{"num_hidden_layers": 14, "hidden_size": 96, "num_attention_heads": 3, "num_key_value_heads": 3, "head_dim": 32, "intermediate_size": 384, "vocab_size": 8192, "hidden_act": "tanh_gelu", "norm": "rmsnorm", "norm_place": "pre", "norm_eps": 1e-05, "positions": "rope", "rope_theta": 10000.0, "rope_fraction": 0.5, "qk_norm": true, "attn_scale": 0.177, "bias": "none", "tie_word_embeddings": true, "parallel_block": true, "init": "uniform", "init_std_qkv": 0.05, "init_std_o": 0.0, "init_std_up": 0.05, "init_std_down": 0.0, "optimizer": "soap_variant", "learning_rate": 0.00906, "beta1": 0.95, "beta2": 0.95, "weight_decay": 0.091, "lr_head": 0.00638, "warmup_steps": 148, "schedule": "cos", "final_lr_fraction": 0.1, "batch_tokens": 32768, "max_seq_len": 1024, "doc_mask": true, "train_tokens": 95400000, "max_steps": 2912, "dataset": "wikipedia_en"}
Each number is 128 + 24 x the weight over its row's rms, rounded and kept within 0 to 255. Layers, rows and columns count from 0. Numbers have three digits each. The size before them is the row's rms in percent of the matrix's.

# layer 6 attention value, 96x96, rms 0.11, rows 55-63, columns 0-95
092:103132161117147135118138160131121087158087162130131096086137122159178115155141105132141086126131156106134105170148095143104145090137115147112143192109140138107093123102124142118175151131183155159141109098136112100164134137105129144114103139179084131138120108145109126123121109151104128119
102:169125118102147112144175100101150130115110112130113132100135177140120125075117102107109159136094154109135088126108148155123116140112131139132172118137154071115114147159107120151097104169131075135098142137111104106104128135088117109152121117164171103117120102104118098126135099071124139103
099:136083143104107106125151160149101147142151126139115154047113145131107121152087103154122110140149128155126151085166111104106132137075159112111150098117129126110124183090105125128157129116129122113094092115151126150125141134149145118109118088150161181152170124147128140108100135135100142130
095:126131108094107117129083159142140142122130173105059157109127131143102139163146151119142148177114126123131143114124153110124159119169150107124122121118142132106055156122116136184151104110131120119109084164122132128133121137190150148118151106119089153105146164108111118151146145108132150158
080:105142132133118139153148162123101134105110111158151095128141079195124150138098124148112099153110152125099116143172135161130142158124085164152111156085150130137137135155135081116101137092115121131084155098154190128144153112148120089148136140148140147130121148148079116131160119144111131113
094:145124127149128095139151104111111151176175105121111171122135111116061113119120117098091177112095133128116114124154120120140153134141159145142094114131143094132134178143138151127138173136150115153086127138099127121119127152159091106147111177101159125117124118158125142155133108068100124093
082:122112101126117068120124131130160143113124095129121115129143127143123153134115125171143139116118171084086072124144115167143122083099160187118179101147119087115138154101134113125090131145126154098146124076133099122141148143117138108168098116156126148123137137156147128170109119170133119135
081:112121080140136096174131160159128117150116137120082137127111112162104105123126141131138126150114153155141167146109154107113135163118134132116111136112136106153171138141090131099153132120136141156076095141189099154160165124161159110125169101132090113121135176110150111145094130139132181123
098:105120097106110130150133143148109149106130152125114128126089100137089090105156160143129101136155133101132152119107119087132162133125115107120123147150178122165115122139070156108158158179125148133141164115161156144129123126113075145131133100155064113145132106132127123068127149167103132134
# layer 6 attention output (transposed), 96x96, rms 0.0969, rows 55-63, columns 0-95
101:133098126136165145124069086118159200119136120135106136137145134067133137137084135107138152149096125120108162104116140093156146181109140142117111105137107137127163120152150146101048122109140130162123092126145148133147125143172129112159127101118124131132133121142125099119099136136143102114
118:122156185129166149144118159146184108158136091125107106156134164130131151173123113162107160125175101118094101136138104137135076111158118170159127119145152134152153092108158141089115120119133133129152121153127163148123144159134173139094137136129125106136156139155120108144129165110124151162
115:144140105120149091136165144130109135128140117138161128182190080114147159128154108124164153109099139112110150152094155143111165116114127124144109106102141107128142101158106106132095130116130076130145153114085128101127146160111116137103137148116143115176096139078115107159179105108127099133
117:159152090176150092112151134155109137132141105160180135107110082122120098112160095124139119136119154153150138124098109160117143144115136123101140124114110158126159114132114134153090163137126163124113156155104181117142113084071096143110087146167152110154116125155161101131149125144110104121
095:120115150126102102098119117128131132130128107125099171156129145075117114149155074137135105098136118097145166109128114063093141123088157118090126149167100094112103121140117170141124149129129135135174122152143135115138119157143137160117123126113108127115145136141179124175096116152192101137
103:136059139115140143094112114148139128124110133118168103128105109142147136126162153167153138148146127124165107157133127144128100129117095144137165108122119139129099127142101101125143072106093099133174114126117151118148116177066146159121116105145116108127132188109148076104133105153119133163
104:149128126117110165132139131136137115153134135118161144141129156103182130145113133110105113155136058130092134136125144147117121142127096110162115150108142149138108104151141094162133109146166156176162133172136130137101095134125146139101131129109128103114104132073090071126140153103161100069
103:121156138096140113089103124106096139127158117145139155151130101092113125120108093120149105101125106121097107106115122112103144127087142101117128130117120120076100123054140131175143139083145120078165146116130155156111129149104075170104100144122109143145141118112107142122142099150111124177
107:103123102143163127112108151081133117146111158121148108106161136119137148161119154127129101108101128141101139108146132139128105124096130111156110125105096118138145169106165085102106154099136133109154089124143122149146167145173206140107103127133176153113157137134120145166148066147150135129
# layer 6 attention query, 96x96, rms 0.131, rows 64-88, columns 0-95
134:139111160105142121085127110116085122141100126150149146115124141116134150116103148125112165130124116167105076130115154075125084107160098114135177112127123152138139102154133124133137136162148100094103154121126129151102110094155170113134103148095156132132120112137202137118144122134170185133
101:088112163101123097098135108138144124146149117089119105123137133143112123112149173148136138108124122116183090128171120126133099132121081117164166114092110125102098081134146138131091155151158101105140098118135164124119114096140136146190152137133171101135128073109114131103097146146125153129
131:090149151101134127109114129127133102157127092158094103125103152128095141142127176158139110090160115111141089162176121148101075118133133118161146101117128122109116135079137182086103163153115114107152102131137183152106131120135129140135128154113136102119173121130141176138095131148111140140
104:143148121120152173163132130154163177101103136163102123146130123117128091116114081109110127145128125120131171127130102113114155141139117172141114110096150108112137163124102180151140093131144140162076155116147126147059089125119108108121098093175126119141149145115122128138080131141137116101
105:110125161157126158120147108157128132153173101156133107092110121147177123126111142163112139134103064129136132117136146133143142112162143116189144101104127125116127137127118157102158060171157140159117128134153147131112162132104094153110128139134097125109071134095138115109119146138088095116
125:131110141136168158148119132170159136124114150163141114087154124113140126130110144133127099174107110142124185152164117140168143133149165130142125151155135139126123122143121105140178108140169142120151151132099074146108091137149113088119141098176131158132110149123116142184107134144126067109
096:140164134107127144161103126083124138094095113140112146162138142109102126106117093146154130110144162141131124148140108135089094141095107101100066154160131139097133116135170103137129146116142136103132114109098129098089118139157133128111134141124196093170160147140080155179128125126135098131
152:133123154125111112092171090119094133142146135112140158088117163135130149136132168103109141181173120124136109109115106104121128106111104140115203139127100131160132165139172100138133121168136135124146131091078153146154145125150129164149134103131124126097079154125171100134147113118158146118
118:098111138107144170085132156142116127161158105184135131121119134132136119163143144161113127139124101126117101105128131113158140106134175132184138137149157167112136192116114135087111170184138162135114133175142154156113131105133097110107121118165117111128135129121157168130114144167121104110
104:113118141105152132131133160128139130177102119189147126148136168104145144117149101126118121138106120093119126095119125086133147112136122134161153138083153127160163151116111130146092128117158185124104130140114138099098080121134108080092074106128109088141154162129095161157119139112162134117
101:125102111146182141107124141129143151125120165115147158156130116149113163079134114127105143148153150162139104145108140120098103116158112137136093148127092093090106098126159134166178143133117100136133125124116139162106122162072166155110100146149170147127091091123135124136165168124094151113
110:139128145165127138126148079136101077109137133136145131120114130139130139124130113156162145113087100194160118143131173165156128114106100090112134123132135082088104128124125101107174108152131133133125101141131121176143176160107114165125151108129089160111118115134093118084164108113117112148
074:163130136123134090087161126095133112119092132131069148123108138131135141155130127129145122116150087120158143148145135112119108183171104183128099131124122129161125098136153135082132165110117116166133096115132128117145131182129108131110164109093135095128101115075158117074128116146117103106
097:106147130168107144109076072169146087131138106143149166175134144111149142095133144177163134120090116154140136137140100141153117074166110154113094127145109113107135161108136105121111096085129123125138104112129122112126138121107123092130161127100140126095094140143083160141121099141094128134
090:156143099147120131145114072123096120121171152101082158137135176136134141094087114123123133153150156116132122093101109118139124158122160147090142126093116082143102089146144134150134103107118082163093118127102170137145132134167122120176140125124158116089122121154094154114153132123165126102
095:127141126113097120174142123162153120100113111137140094088125137110101085133115133102143072113142064154132141151142144125114096131126089135120101132157139087130146153161106144174167099131138099096147148162141112135117163140150115132123119138135123145108207126115108121151105168146101137142
095:139103125117145146144108157139184142145127122092118074145136143114102119136105102111174160104102101142117140159135154176129114142087128147178112161145190133133142115119124168132093132125148136128119130134095120149127144189113167138120125115160124147089156147095130130134122158139150134076
078:113131160134145111147143109095118167133128150129138123117114134145175117137123153123143105102144132137094087150136102186133091126115113081095170092116137137098087137146147097138098178124122139126144137125120116183120098116122179136132128159098097128132180175131110127121136083136116170122
111:135138130146128118147148095125099184161151152120138161129117135167122101111140157117101121156141143098137085088101136129123129093117133146166161158125109083140119083148155115174149091161116107144117147122136145099101135115144094128157154112105167097109107103147132134158168146120073144103
089:166123137101124144163137087127123115078115125095107128139112117088101122172143129141142179137133176136182125133161153134169137120127122115105088112145108110112092126149115129136075098152133135160121098156070127147109096141118123121157144110115138134147130173107093140138154132129075147122
102:130124142092119131113139119096165127134107160112149108132102109124120148138167132135127093109113135131132143146147131194092145138092146126092133152151168175120126117154136127045151163121155154101152155129158121137149116156105103091133119109165084146130145149096112114110124097139158087128
101:122133117137129132200111090131134104116138069144140141126104126121119102175126117152121123082103105162174123117127132153098098139133131125120132135137124152096175135126096140117150133114128145108128158182107167117101140071126129094092120148146096136150185120130073108106121147123120127141
093:148142150131135107137110145145114090103135104133140126118110150147150161149084148142101127094171092141160143107145114107112117136137129164142108116133100066101160140136146167108094115124140098138136083144120132166182173131109157095098110098124119128146173154127129188133112156157144123133
096:126136158139130160135121127131107156125120154105147134167117129122109144091116094156155143127085149117135108156135109112123104087120157129123167108126091117079100128120128151173124118141149120132130131142162086163069078132136188171149168133155161125133118142148153144141160097113107122087
083:120146167095137129146168132136101167135183130110157117103188149109173117110139167107151119157128139120178110109105094111112133127126141142178154101102130133158166139152129151125129093169106100139109105103118162107113152136127087114135123107129094143120142108109183143129133118091140127145
# layer 6 attention key, 96x96, rms 0.139, rows 64-88, columns 0-95
123:130173128162121151124107121102114137106156133125134139143153150142082073135129135156106147141136134085132113107111113120109171112078168141186185121090133120136130125102122093106111123107129113134139082138094149122130107114142059138121163143118113119139104126131122110092166115081104130136
096:098136117131145077132122141124164149127131106135138104126105123109104111112162115086157089135130135135085116150127138172140147115131078133119106118126118135159120123093102129124138152087122148085186126121166141069091145131145131163150138160090123112101140181128145149179097135107129120161
108:161112110097146186145141164140167146140160103145153126122105127122125091128192094101135075162092127153103137143129136108139174156162125117125123128133165166155134096111125141155142090116129138130116111142137098156162140105161117126126113093112143157118141163093138107100079116128126130108
107:153134084123116147136120120099082132115115181124108151141122130126130148125084136141111143158108123118161148105095167101121156113104172125134151140147157095141114119173129083126088137118105149150117102150130132182203124139111155102137132144168129128155090096133146132086157120139131111107
097:153152095160138149154102131115122152114112184149140162130103134123111135116098145128086110151124096108148155158125134126131158133138165132117126124157155065159111138171167147121112166145095154135112129138094150144164129098110135116125118139172148125126102096151163125088125168154142072108
098:131114135128111102160163156160092128158162130101105087131144184124127105183162128125141141137118112127133128095145118129145155127143080123151150137117139122135098110169090092097132121083091128114110075109152144109188149139139140108150140120095088082106130125119103117141111128113161130122
102:109139116095112129134125141096159139143125124102149086147105130148111116121163091125144122112117142090072110122128139157095096160142110138127106140098158168101127126097126122166112127082117172103112120130158124147103069121128130126104136107101115123157161100136099128141094071143106182164
093:101094089155141145128107147143190141107112122108125116105116131116175097119128133156118139141181116132159102118140131154155132093129171113144107174137139127105121143110138129142140145166106129114106112129129143119138131155073131130115111159075094100148145075160132105179104159159149146150
095:147128144113118119149143137124141111139138127105112130121080126135147063077123119110132110090097102094120077090094101159124113075113130115119104147122157149116149156092165124145140145114151094144140129139169133123063121168105135125114126137169099159128136099141107099130165115100139152144
108:162129145098113057155160088121162100144116118133121120133089106123131124141162130137129140086112118099099129121132122145144127171143118142131100130121187115117152132131137114139134086139151170102124139175160080161118090127151135109101126103148150177103155120135107139094140103127103176132
100:098146147171130145131182142142136112122147139161137196106072103134115091130124116137113134130110127145125074130098129144101133106134107125107159152117114129165107136147110142080119183138114118170131137180141157167138162103125155136124112141137131132118111161140145089099164123107159114148
103:074119125181142162152110137134103142097142124150125114122122110171114099165103175133144160168084164139139121105137137160126130086116154128136105133168117122095139120100133163099114109104109126164102098120077148110149125164150125166120165142100138103136118137142124111125134179130150131096
100:134142128125099132113092110089120162121136086134107098103120130120082104125120115111162086108126129131101100149091101176140158175152102100124155132130142116125122127138131128119080145073148149130170135093099124165124097129149107133132145118118152138109122164120133089139069128105092135077
093:100124133158150186101140139121123091144113141139093118129113140168118166135144119150141140149082132152139102136136124128145098097099160117085164158118105144143121149119061125155093150119163120140140123103101119151134162139123115149151144154139154129183111097167134142066150111111101129116
095:137120162111102111146172178127155093109155100102080170151154125092086107124157109103105099113143115142090158129125138127127149139111137132144102145127148137119136105146122110139151093099115087145135105105155102111091145159101103115094125103107141118104171165095074131132113132087130115118
097:121103103106146122107135137136159089124101161157120120087145123133097092153134135168173137096139113177136162102086122114151091118121106125162127161138120144133110136108144163124152117125144135098123133106162136138101136155131117133080178120169131166162164087114143147101081095109143120144
086:153121117152133134108130103123157134148069126175120103108151115129113134133124138102122089159139143127117120146181115128128135133148134123108117112110095150111128124103164172125115146159153110151128117096094140199144080128108102093195148104111162158150167131143150105159124095136117138106
078:102101096110182102130131128146138126140093167094153149086108140130154162128143096102133098130135078119127127151129125103117156160102137119129155114109143151137128119181184136140133104115164146140179112122125132116144144122123153134124086090157166103149115105173145145150119141101167093143
093:129120124147116152152127136162123167111113120135123116130163146178111130117132122136127133166180162105122078131136151075171178192156103137132104069135132078144126107108102160132152150143126125099106115114146121158152140131120108123134108116078143110119133097099163132136130138132135148092
090:098135143154110137110128183127192127153098126146096112141126143127089097153107132176115101111159138117091117140100102151127121130124136143126099127151196112146174126119123137134105119146147114106154109132113074109105146135204120142127098113126114155156154143141167111132130155117132105149
085:115147147169142118115133105116147146126158103158156155153082130112110118091117080125122091132141161064129131080082100122147134140146155151122103124123153118152118180142131142111143113142149158119171143142148087128103140132148117113142090157134162114113152153108113148094129121133114077171
098:100141149132103119124125126151084142112133102151114169130109168147113162132118132110158166126102103170118110113128176150102155113122091109123160141105129115093162149098132126155142163144123133130154101174095114141115148166075127152116173118104104092115121103106144157120114130063138122108
103:134156097128122136118115138113164179128164114122112109102155141097088121133099092127110139160098127157104116153116164147152135149100119130175140105110149127108135111098112147128159104131134157153106127109097078096150137141201129108143149126115121114107139084196101116157150120142107145118
101:067147125158133141111073169108114140129135130145120123123132136146099156135134135130109142150103124166116117109104105142143100086100150143116154130174110134136128136102182156136100202103167154090148107096140133141130107182133150142127190137158115121109115089150132126115126128139124137122
083:135123124095131085119122133152121149145134120116119104099104135121131122142123193129139143096166103142132156116137114159109095096113120136153166171094070140109137150116118138090181105154103105149137138078080127075119135152108106137131156127128088117132077146154124162125093138138145120134